config.yaml
num_key_value_heads: 4
parallel_block: false
init_std_down: 0.0
beta1: 0.95
decay_shape: "linear"
dataset: "wikipedia_en"
Each number is 128 + 24 x the weight over its row's rms, rounded and kept within 0 to 255. Layers, rows and columns count from 0. The size above them is the row's rms in percent of the matrix's.

# layer 6 MLP gate, 1344x512, rms 0.0518, rows 835-865, columns 416-447
size [ 99 102 102 100 102  98 102  98  95 100  99 100  99 105 101 104  97  97  98 107 100  94 105  99 100 103  96  95  97  99 100]
[[117 135 124 149 158 143  96 124 102 118 105 154 104  80 191 154 106 137 108 127 113 156 102  96 115 183 127 121 152 105 146 151]
 [134 141 137 130 149  97 141 128 146 103 109 160 172 108 172  99 119 120 129 119  97 121 126 133 153 116 154 155 120 139 141 103]
 [ 99 130 102  89 151  88  99 136 141 138 156 149 165  87  65  79 135 136 134  94 123 164 159 134 131 111 131 137 127 123 115  90]
 [121 140 117 155 158 122 147 165 159 188 125  92 137 133 137 109 108 136 165 114 115 101 133 139 144 132 123 136 112 101 110 135]
 [143 156 114 149 151 143 109 165 100 108 101 125 108 111 119 128 101 133  79 101 137 125 114 128 129 116 148  88 165 115 117 107]
 [159 143 117 123 133 101 144 134 142 110 106 139 136 116 107 135 143 149 128 125  81 152 129 152 128 156  83 131 132 169 144 103]
 [125 110 152 140 155 155 120 135  93 109 133  89 152 149 132 127 130 144 143 131 127 146  52 117 171 102 128 135 116 157  97 121]
 [173 124 153 101 155 157 144 118 177 170 123 143 107 106 168  57 130 110 140  87 151 147 116 131 137 114  90  72 147 132 168 141]
 [133 140 143 145  84 160 127 142 142 124  82 143 152 111 134  78 141 141 119 164 152 120 157 125 140 137 169 111  98 116 107 113]
 [124 143 143 108 167 146 100 155 161 112 139 114 113 109  98 128 121 145 100 122 154 140 100  96 174 133 168 159 157 142 146 121]
 [107 132 185 159 108 154 142 173  98  91 145 159 118 163 157 124 112 143 138 110 106 143 141 136 115 132 128 131 136 143 150 142]
 [131  89  95 111 115 109 141 162 139 140 118 152 159 129 109 119 153 137  74 103 151 129 122 100 138 135  69 158 147 156 161 153]
 [149 120 152 149 118  94 109 152 160 183 108 140 128  72 129 131 140 151 119 106 150 116 142 127 120 135 114 105 132 176 105 154]
 [133 136 118 111 103 176 152 125 120 136 119 146 173 105 133 100 152 134 111 129 134 161  98 100 124 166 139 167 134 146 134 118]
 [117 101 150 140 157 109 126 153 173 115  86 119 114 119  93  70 145 127 109 133 139 145 104 127 132 110  99  94 166 141 114 105]
 [120 154 161 168 130 102 138 175 129 166 120 132 154 119 105  93 133 133 155 125 138 127 128 125  88 116 135 102 144 147  86 100]
 [110 106 152 119 116 153 116 153  76 141 155 132 139 128 109 158 145 133  83  93 137 114  85 170 142  98 147 177 151 154 157 144]
 [147 157 162  80 105 119 138 163 108 129 110 118 118 144 126  80 145 105 130  91 123 133 126  97 103 103 101 136  84 169 119  95]
 [110 125 114 123 141 175 115 133 147 171 150 164 166 105 130 100 147 112 156 148 177 142 125 102 125 140 100 116  98 121 157 164]
 [138 107 144 138 162 124 127 114 161 128 106 159  93 115 100 142 145  99 149  99 117 130 139 100 174 118 130 122 133  99 134 112]
 [124 129 126 176 103 166 112 170 136 139 149 174 108 162 121 135  86 141 162  79 143  98 109  96 116 129 171 103 151 154 146 104]
 [136 117 102 161  79  62 194 144 112 162  95 139 111 107 155 160 155 148 140 139 133 143 110 135 134 153 152 135 130 114 131 133]
 [131 126 157 107 161 138 154 109  95 144 136 128 185 146 104 108 113 135 116 139 100 164 170 126 144 147 139 110 129 116 105 123]
 [126 122 101 137 150 114 137 164 111 165 155 108 130 130 133 112  76  73 136 102 120 179 163 101 140 155 106 142 129  96 112 138]
 [155 155 121 112 162 158 109 132 129 117 123 158 122 133 111 131 117  91 163 149 136 136  70  88 163 109  94 127 145 118 174 130]
 [106 155 117 115  97 148 144 139 176 130  84 119 153 101 102 101 130 139 123  85 125 135  87  75 130 135 123 109  82 114 134  96]
 [132 108 145  80 168 115 141 152 131 128  97  94 150 108 133  68 168 109 150 161  95 147 151 170 125 122 163 155 168 169 191  90]
 [ 91 107 124 149 114 110  98 116 144  98 157 107 105 128 123 106 168 120 121 132 166 132 188 146 108 159  89 109 154  80 111 128]
 [104  95 126 170 121  99 146 138 121 122 150 124 122 104  90  94 104 130 127 136 174 149  92 132 164 168 150 151 125 139 170 139]
 [ 80  78 173 123 108 125 115 151 128 153 160  97 162 156 139 161  87  99 145  94 139 134 142 124 122 107 116 105 111 156  88 113]
 [125 113  85 113 104 106 166 102  94 146 137 172 151 146 130  95 142 111 179 123 160 117  90 133 107 115 127 109 139 140 155 107]]
# layer 6 MLP up, 1344x512, rms 0.0501, rows 835-865, columns 416-447
size [101 100 102  98 103  98 103 100  97 100  97  97 101  96  99  98  98  96  98 103 100  96 100  99 103 100  99  97  99 100 100]
[[ 87 142 169 141 152 149 151 117 135 188 101 139 132 167 164 140  92 128 122 107 126  92  99 107 129 144 105  91 139 160 152 134]
 [130 159 128 121 125 167 128 102 149 136 139 171 155 129 129 149 102 164 110 123 111 171 172  99  93 131  95 171 111  90 146 109]
 [161 142 150 105 131 165 116 110 121 120 115 162 133 153 102 123 150  90 100 144 129 124 132 126 126 134 116  94  84 169 128 111]
 [148  99 104 149 112 146 129 140 187 171  94  95 114 134 116 118  96 113 149 140 142 111 130  96 125 107 150 143 134 124 142 146]
 [106  95 170  99 104 134 117 142 119 105 118 152 115  77 110 134 109 178 133 102 157 180 102 124 158 121 142 140 133  92 122  84]
 [162  93  93 123 119 122 123 155 126 136 141 179 111 148 147 145 148 141  85 127  93 112 130 127 123 143 108 122 113 155 119 122]
 [115 130 146 122 164 107 131 138 122 126  96 147 159 101 107 163 104 157 128 117  89 139 168  93 131 124  93  97 131 135 155  87]
 [133 130 106 130 156 161 151 129 129 129 114 187 107 146 108  92 157 110 176 148 158 146 141 102 134 133 107 150 128 119 105 134]
 [101 127 109 169 128 161  99 129 150 109  90 134 117 142 153  82  97 120  90 107 118 119  91 127 145 145 154 135  97 124 120 172]
 [166 129  97 153 110 175  82  91 130 149 128 120  91 114 141 126  77 185  83 111 140 101  97 118 145 108 133 134 140 117 116 129]
 [148 122 148 148 102 108 160 131 147 146 156 164 142  97 139 121  84  88 107 167 105  84 110 172 112 123 130 146 131 111 152 141]
 [124 164 115 124 132 124 132 107  84 104 123 126 130 149 132  88 130 154 119  75 176  86 106 147 137 123 140 103  85 121 122 156]
 [151  91 117 168 166 115 122 134 157 124 117 100 107 138 143 117  92 114 140  87 125 133 134 177 106 115 152 127 126 107 143 134]
 [114 117 118 124 151 126 124 114  88 174 159 163 117 117 155 106 153 116 107 136 116 138 175 162 104  98  82 138 131 154 118 123]
 [ 96 118 134 133 126 109 112  96 144 143 124  97 151 117 105 144 143  89 119 154  88 159 109 158 127 116 154 171 173 100 155 152]
 [105 133 164 120 137 104 178  99 120 124 150 167 159 120 125 138 114 118 174  95 127 127 141 121 161 160 125  95 120 158 161 124]
 [ 79 140 103 103 138 166 165 170 115 173 139 122 127  95 104  96 114 105 120 146 115 135 133 143 118 119 133 128  92 117 109 123]
 [122 167 119 109 135 105 114 134 104 124  98  96 170 120 121 122 142 108 122 108 120 145 150 154 125 123 150  87 111 116 122 115]
 [ 91 121 134 170 132 151  86 125 103 110 124 104 100 102 152 124 127 123 149 105 119 106 102 154 115 128 132 134 148 116 138 100]
 [136 123 114 106  96 124 134 137 150 129 182 127 129 138 127 173 128 177 118 140 117  86 132 124 126 104 120 160 133 144  96 135]
 [157 133 153 113 131 151 163 133 135  80 150 130 101 135 156 119  99 107 151 135  77 153 113 100 132 126  97 149 166 153 118 133]
 [111 130 123 122 119 126  96 158 139 135 150 146 156 126  91 135 116 118 129 105 101 137 169 154  92 136 116 152 112 109 164 133]
 [153 130 108 160  94 155  74 110 114 109 152 120 136 149 131 153 122 135 107 148 137 113 120 111 126  93 146 119 147 146 111 179]
 [144 119 159 146 104 104 128 127 172 131 154 163 157  92  99 103 145 163  96 143 152 168 101 105 155 158 128 111 165 150 126 128]
 [125 171 111 138 104 127 133 107 143 108 100 115 118 100 164 124 114 105 130 150 125 140 132 139 130 130 100 147 136 132 139 162]
 [111 133 135 149 115 145 105 135 148 151 152 154 130 131 143 162 102  94 120 156 102 167 153 142 154 182 165 110 109 121 122 154]
 [144 128 142 121 113 109 160  99 130 149  83 138 122 123 169 129 157 120 128 129 105 151 172  96 137  97 111 112 136 102 103  77]
 [146 129  64 157 169 149  97 122 141 120 138 129 106 164 141 131 144 144 133 140 104  86 118 100 127 153 114 164 161 146 108 103]
 [ 95 128 130 132  98 144 126 116 123  86 167 128  93 168 157 131 140  89 140 114 130 118 118 125 134 132 131  90 181  96 158 179]
 [ 71 123 112 138 157 138  79 145  98 159 145 149 111 107 125 115 135 114 112  88 119 125 184 106 132 110  95 106  98 150 113 117]
 [142  95 121 106 174 155  98 142 145 128 131 124 140 179 145 125 124 160 107 137 143 162  71 150 132 107 162 107 149 138 117 112]]
# layer 6 MLP down (transposed), 1344x512, rms 0.0286, rows 835-865, columns 416-447
size [ 98 101  96 102 106 100 103  90  95 102  94 101  97  98  99 101  96  97  98 104 102  93 102  96 106 103  99  98 100  98 103]
[[107 115 133 122 139  95 146 112 119 152 175 120 129  77  57 162 122 105  81  96 111 139 147 120 106 120 119 115 118 134 177 130]
 [148 168 141 143 107 112 115 155 170 118 141 125 157 208  90 130 115 153 153  98 133 121 152 124  84 161 103  90 128  86 161  81]
 [138 128 120 146  98 187  62 105 109 100 135 131 133 169 107 146 110  75 152 109 118 141 107 128 175 174  81 102  56 129  75  97]
 [159 169 110 114 155 119 133 139 128 158  78 129 152 143 111 140 121 124 116  98  85 137 123  96 135 151  91 147 109 121 113 114]
 [134 129 120 132 134 172 159 109 129 136 155 156 158 148 123 107 113 156 132 132 114 128 135  92 129 128 125 160 119  88 127 132]
 [149 117 156 119 137 116 112 126 166 108  93 115 143 196 166 165 132 122 137 156 115 159 145  98 105 150 143 114 141 141  96 138]
 [110 135 108 176 150 162 103 111  95 161  97 125 117 116 131  95  94 146 132 156 105 165 108 129 123 131 126 151 130 144 133 148]
 [142 119  84 104 141 106 147 128 122 136 145 109 133 130 115 124 109 139 138 108 127 122 129  73 138 101 110 140 128 130 137 120]
 [139  66 143  80 139 136 133  98 127 108 144 118  76 100 165 136 118 138 124 101  95 110 119 128  92 161 109  90 150 138 134 123]
 [114 122 123 178  95 106 159  96 133 146 142 108 102 119 156 144 101 128 110 139 126  89 159 100 140 137 155 123 155 147 127 126]
 [140 108 109 144 108 138 111  90 110 101 116 170 123 121 131 128  89 149 130 125 156 174 162  91 124 147 175 131  88 111 116 139]
 [180 111 131 159 133  92 189 103 121 127 127 124 117 162 171 152 123  76 147 106 141 139 105 137  89 143 111 123 114 132 163 132]
 [100 134 105 142 128 153 136 127 166 116  96 143 143 128 131 139 131 123 130 125  90 125 132 119 110 122 134 155 117 108 122 162]
 [159 161 109 119 129 107 120 189 106 152 118 147 102 144 156  88 105 151  89 131 102 112 128 116 125 155 124 132 141 144  91 112]
 [132 111 138 148 126 150 131 163 145  96 124  68 128 106 139 106 113 141 143 112 100 155 102 168 157 126 141 140 157 135 148 102]
 [ 79  83 151  93 146 158 132 140 120 147 109  96 149 109 118 143 121  96 146 128 134  78 129 136  77 178 147 132  86  98 112 106]
 [127 114 137 125 121 118 108 105 109  84 128 102 134 104 127 150  99 144 121 123  78 108 124  93 128  95 132 133 122 129 128 129]
 [123  90  91 156 140 117 153 159  90 116 108 130 127 121 166 101  78 129 117 135 117  95 143 150 120 121  88  96 134 204 156 123]
 [ 83 135  93 131 176 132  47 158 132 173 159 103  77  96 149 112 127 163 151 167 113 109 153 135 157 127 160 139 109 158 132 105]
 [132 149 100 130 124 112 152  86 131 168 156 138 131 176 122 127 138 141 125 133 135 135 127 171 147  93 140 133 136 129  91 153]
 [112 154 155 134 134 100 167 110 158 128 111 131 165 132 119 117  76 138 125  98 124 122 121 142 101 104 163 162 123 106  80 165]
 [140 107 177 134 148 147 165 131 171 110 150 105 138 137 108 138 139 136 123 142  80 128 149 117 155 130 137 138  98 100 107 139]
 [145 115 157 114 121 105 135 114 102  78  91 146 154 134 117 115 143  88 174 114 146 154 105 139 150  72 135 138 122 149 117 145]
 [154 107 120 121 113 158 119 133 111 145 118 115 139 124 109 158 172 126 150 135 161 115 126 120 196 117 135 119 148  84 133 126]
 [ 80 137  94 165 166 130 116 141 149 116 102 149 174 119 135 107 134 105 161 115 136 116 109 141 169 114 127  93  95  77 110 147]
 [117 141 133 103  63 139 143 143 131  93 125 141 128 123 131 184 116 133 122 107 114 103 134 125 136 128 158 105 129 114 116 131]
 [151 142  64 145 142 159 131 141  92 133 114 124 124 120 120  99 157 141 122  77 106 122 131 124 117 144 135 143 159 116 146 120]
 [134  99 125  99  91 124 117 192 116 157 121 102  87 159 158 125 132  85 117  76 149 125 107 142 123 147 103 113 167 139 107 139]
 [137 108 143 144 128 121 113 108 130 119 113 172 151 151 110 156 161 111 111 133 112 164 107 158 137  83 142 112 154 128 107 131]
 [134 100 134 111 112  81 129 161 143 106 117 135 126 115 139 108 115  96 100 132 114 143 108 151 160 137 157 111 103 127 101 123]
 [ 96 130 121  91 153 149 119 114  91 133 102  99 154 175 105 154 149  83 106 151 134 113 122 111 130 140 104  84  99 120  63 148]]